config.yaml
num_hidden_layers: 11
num_attention_heads: 2
num_key_value_heads: 2
head_dim: 96
init_std_qkv: 0.0307
warmup_steps: 333
Each number is 50 + 10 x the weight over its row's rms, rounded and kept within 0 to 99. Layers, rows and columns count from 0. The size before them is the row's rms in percent of the matrix's.

# layer 5 MLP down, 192x768, rms 0.0569, rows 73-80, columns 0-191
095:53 42 58 56 46 45 51 52 69 38 61 49 50 53 51 44 52 11 53 55 57 20 51 56 30 51 61 50 47 45 49 47 42 43 41 50 41 58 56 48 57 54 46 53 89 55 64 60 43 70 67 45 48 64 51 48 43 52 75 51 51 65 33 45 50 53 54 36 52 51 49 60 59 50 51 53 50 44 51 49 41 48 55 51 49 38 35 69 61 51 52 21 51 50 49 45 53 87 51 40 46 49 61 67 54 52 37 49 55 52 52 52 47 77 52 30 54 42 52 48 60 48 51 73 82 48 62 49 33 54 44 53 77 49 58 44 48 50 59 47 66 51 57 48 46 50 50 34 62 51 50 18 52 49 88 49 36 45 51 52 50 35 56 24 41 39 52 56 56 55 51 51 48 55 46 53 51 37 50 52 51 50 53 48 51 50 43 49 51 54 50 75
099:51 42 47 19 43 58 62 49 48 52 38 50 51 53 50 72 50 67 52 51 43 46 50 57 77 50 56 40 50 66 50 51 49 60 66 47 43 40 30 51 51 58 26 50 42 49 38 48 50 55 69 53 50 48 46 59 62 51 44 50 51 51 39 52 49 48 50 49 51 50 51 43 61 50 50 56 51 49 50 45 45 51 41 62 44 55 48 64 36 53 57 23 51 47 52 58 70 18 50 51 59 70 65 57 50 43 29 50 60 12 50 70 49 46 47 33 46 54 48 53 59 51 57 50 80 51 53 51 49 29 54 51 31 51 50 57 50 50 39 50 74 47 44 51 44 51 52 47 50 49 51 27 50 39 46 49 34 49 50 47 50 53 55 35 54 33 51 50 51 48 50 49 61 45 67 38 50 63 47 58 50 52 53 50 50 51 65 48 83 53 57 87
103:50 64 49 52 66 72 41 49 54 68 51 51 46 58 50 01 49 56 51 51 52 66 48 64 70 53 45 45 52 43 50 51 57 51 69 54 43 60 64 48 62 43 45 50 47 43 78 52 46 36 55 66 52 43 53 42 55 48 44 51 51 42 80 49 50 78 45 49 49 51 51 63 68 49 49 45 48 59 48 54 54 52 59 71 53 46 63 58 48 57 51 29 48 50 50 45 52 65 50 58 64 49 73 48 50 32 63 52 53 49 51 64 52 55 60 74 50 48 48 42 45 53 72 42 00 50 31 51 58 40 54 52 54 48 58 58 51 51 48 51 47 51 46 51 57 48 44 51 39 49 48 43 55 57 05 52 70 58 47 43 49 49 68 50 55 56 71 65 36 62 49 51 52 36 65 55 50 55 38 50 50 43 57 50 49 49 47 50 58 48 55 50
100:51 37 61 84 51 26 45 52 49 46 58 49 49 53 50 46 52 57 44 49 48 71 51 52 40 53 39 61 48 47 49 49 50 55 48 58 66 50 51 50 47 42 45 50 32 66 66 67 50 63 46 42 48 71 16 56 44 54 51 49 51 49 57 52 49 43 38 65 49 49 50 57 53 48 51 54 48 36 51 54 35 48 43 52 50 51 63 60 48 48 56 44 52 67 51 62 42 76 49 62 61 64 22 37 51 58 53 49 44 45 48 41 49 48 49 69 33 52 53 52 50 49 51 46 22 50 49 49 43 45 56 40 48 49 46 55 49 50 44 46 45 50 61 47 56 50 61 54 37 51 49 78 49 51 49 49 41 52 54 57 51 52 51 30 48 49 52 29 62 38 34 51 43 56 76 66 50 65 55 55 50 28 46 49 50 46 53 52 37 53 32 52
095:52 50 40 24 39 71 46 52 48 47 47 51 50 62 50 44 50 55 52 56 51 72 50 60 37 50 64 37 49 33 50 51 41 60 33 49 45 41 30 50 65 54 67 52 81 61 27 45 40 44 25 40 51 64 56 39 54 50 38 53 50 47 59 53 50 58 23 18 49 49 49 55 64 50 49 54 50 31 51 47 54 51 54 52 53 60 70 48 47 59 45 49 51 52 51 38 69 62 49 55 64 52 38 36 49 37 51 51 42 44 50 53 49 63 52 33 51 54 50 39 43 48 43 61 60 48 33 49 76 54 65 72 54 52 50 54 50 53 38 50 48 50 50 51 53 52 73 40 44 49 50 16 52 52 55 50 58 54 52 51 52 59 54 61 47 39 42 37 33 67 54 51 59 59 57 47 50 44 65 39 48 55 61 48 52 48 24 50 48 43 44 51
095:49 62 24 83 31 50 58 50 54 36 57 53 49 50 51 47 50 68 29 51 45 61 51 37 38 26 34 50 52 50 50 50 43 64 33 62 34 59 49 52 48 53 49 48 60 54 41 47 56 44 37 46 50 63 55 46 50 51 38 49 52 52 62 46 52 25 59 53 52 49 52 31 74 50 52 54 49 38 46 53 57 50 53 53 50 44 35 58 52 26 45 48 51 48 52 32 39 56 52 45 43 55 46 63 51 62 43 48 30 56 51 30 54 59 54 46 36 40 47 50 37 53 55 72 56 51 20 51 58 58 49 44 48 50 41 46 52 50 49 52 44 51 54 49 56 49 60 45 45 51 50 41 53 63 56 51 33 52 50 50 47 46 16 59 65 47 32 53 46 41 64 48 40 60 44 37 52 49 41 61 51 40 54 53 51 50 64 49 35 53 50 64
090:50 41 58 66 38 33 66 51 56 42 42 49 47 56 48 59 50 25 62 33 52 49 47 44 49 68 63 62 48 51 52 47 60 73 44 53 78 40 27 49 54 48 40 47 21 57 35 57 44 56 41 46 50 71 65 65 47 48 60 49 53 30 57 49 50 45 44 49 49 48 49 43 35 52 48 52 51 69 48 50 36 48 52 55 46 52 47 36 39 30 53 49 49 64 51 39 43 32 50 58 54 36 61 37 49 31 30 52 56 60 48 52 48 73 47 40 53 56 49 32 40 50 16 58 78 47 35 48 48 44 46 51 46 49 35 38 50 50 37 51 50 49 53 51 57 50 50 57 21 49 50 59 52 38 43 49 57 51 50 51 49 57 48 49 37 40 56 59 47 60 43 50 60 50 43 27 49 50 52 41 50 46 44 49 51 51 45 49 47 44 35 44
102:50 52 56 67 63 55 42 49 40 44 42 49 50 55 51 38 51 52 33 58 65 49 51 64 57 44 51 66 51 57 51 51 75 67 48 48 23 35 48 51 49 56 66 51 60 42 40 57 47 33 54 35 50 56 66 47 55 51 32 50 51 45 39 53 49 50 59 45 51 49 49 29 45 49 48 58 48 38 48 50 78 50 49 38 60 56 52 34 55 43 33 52 50 47 51 32 61 41 50 63 30 37 35 53 51 33 32 49 46 62 50 31 51 47 52 42 43 54 50 26 50 51 42 48 30 51 43 52 54 61 37 43 65 50 49 46 50 50 40 48 35 51 50 50 40 49 51 32 61 50 49 40 54 72 45 51 44 60 49 46 50 59 48 68 54 67 47 37 54 59 45 51 53 48 56 54 49 67 49 40 49 45 40 51 50 48 61 51 33 56 44 36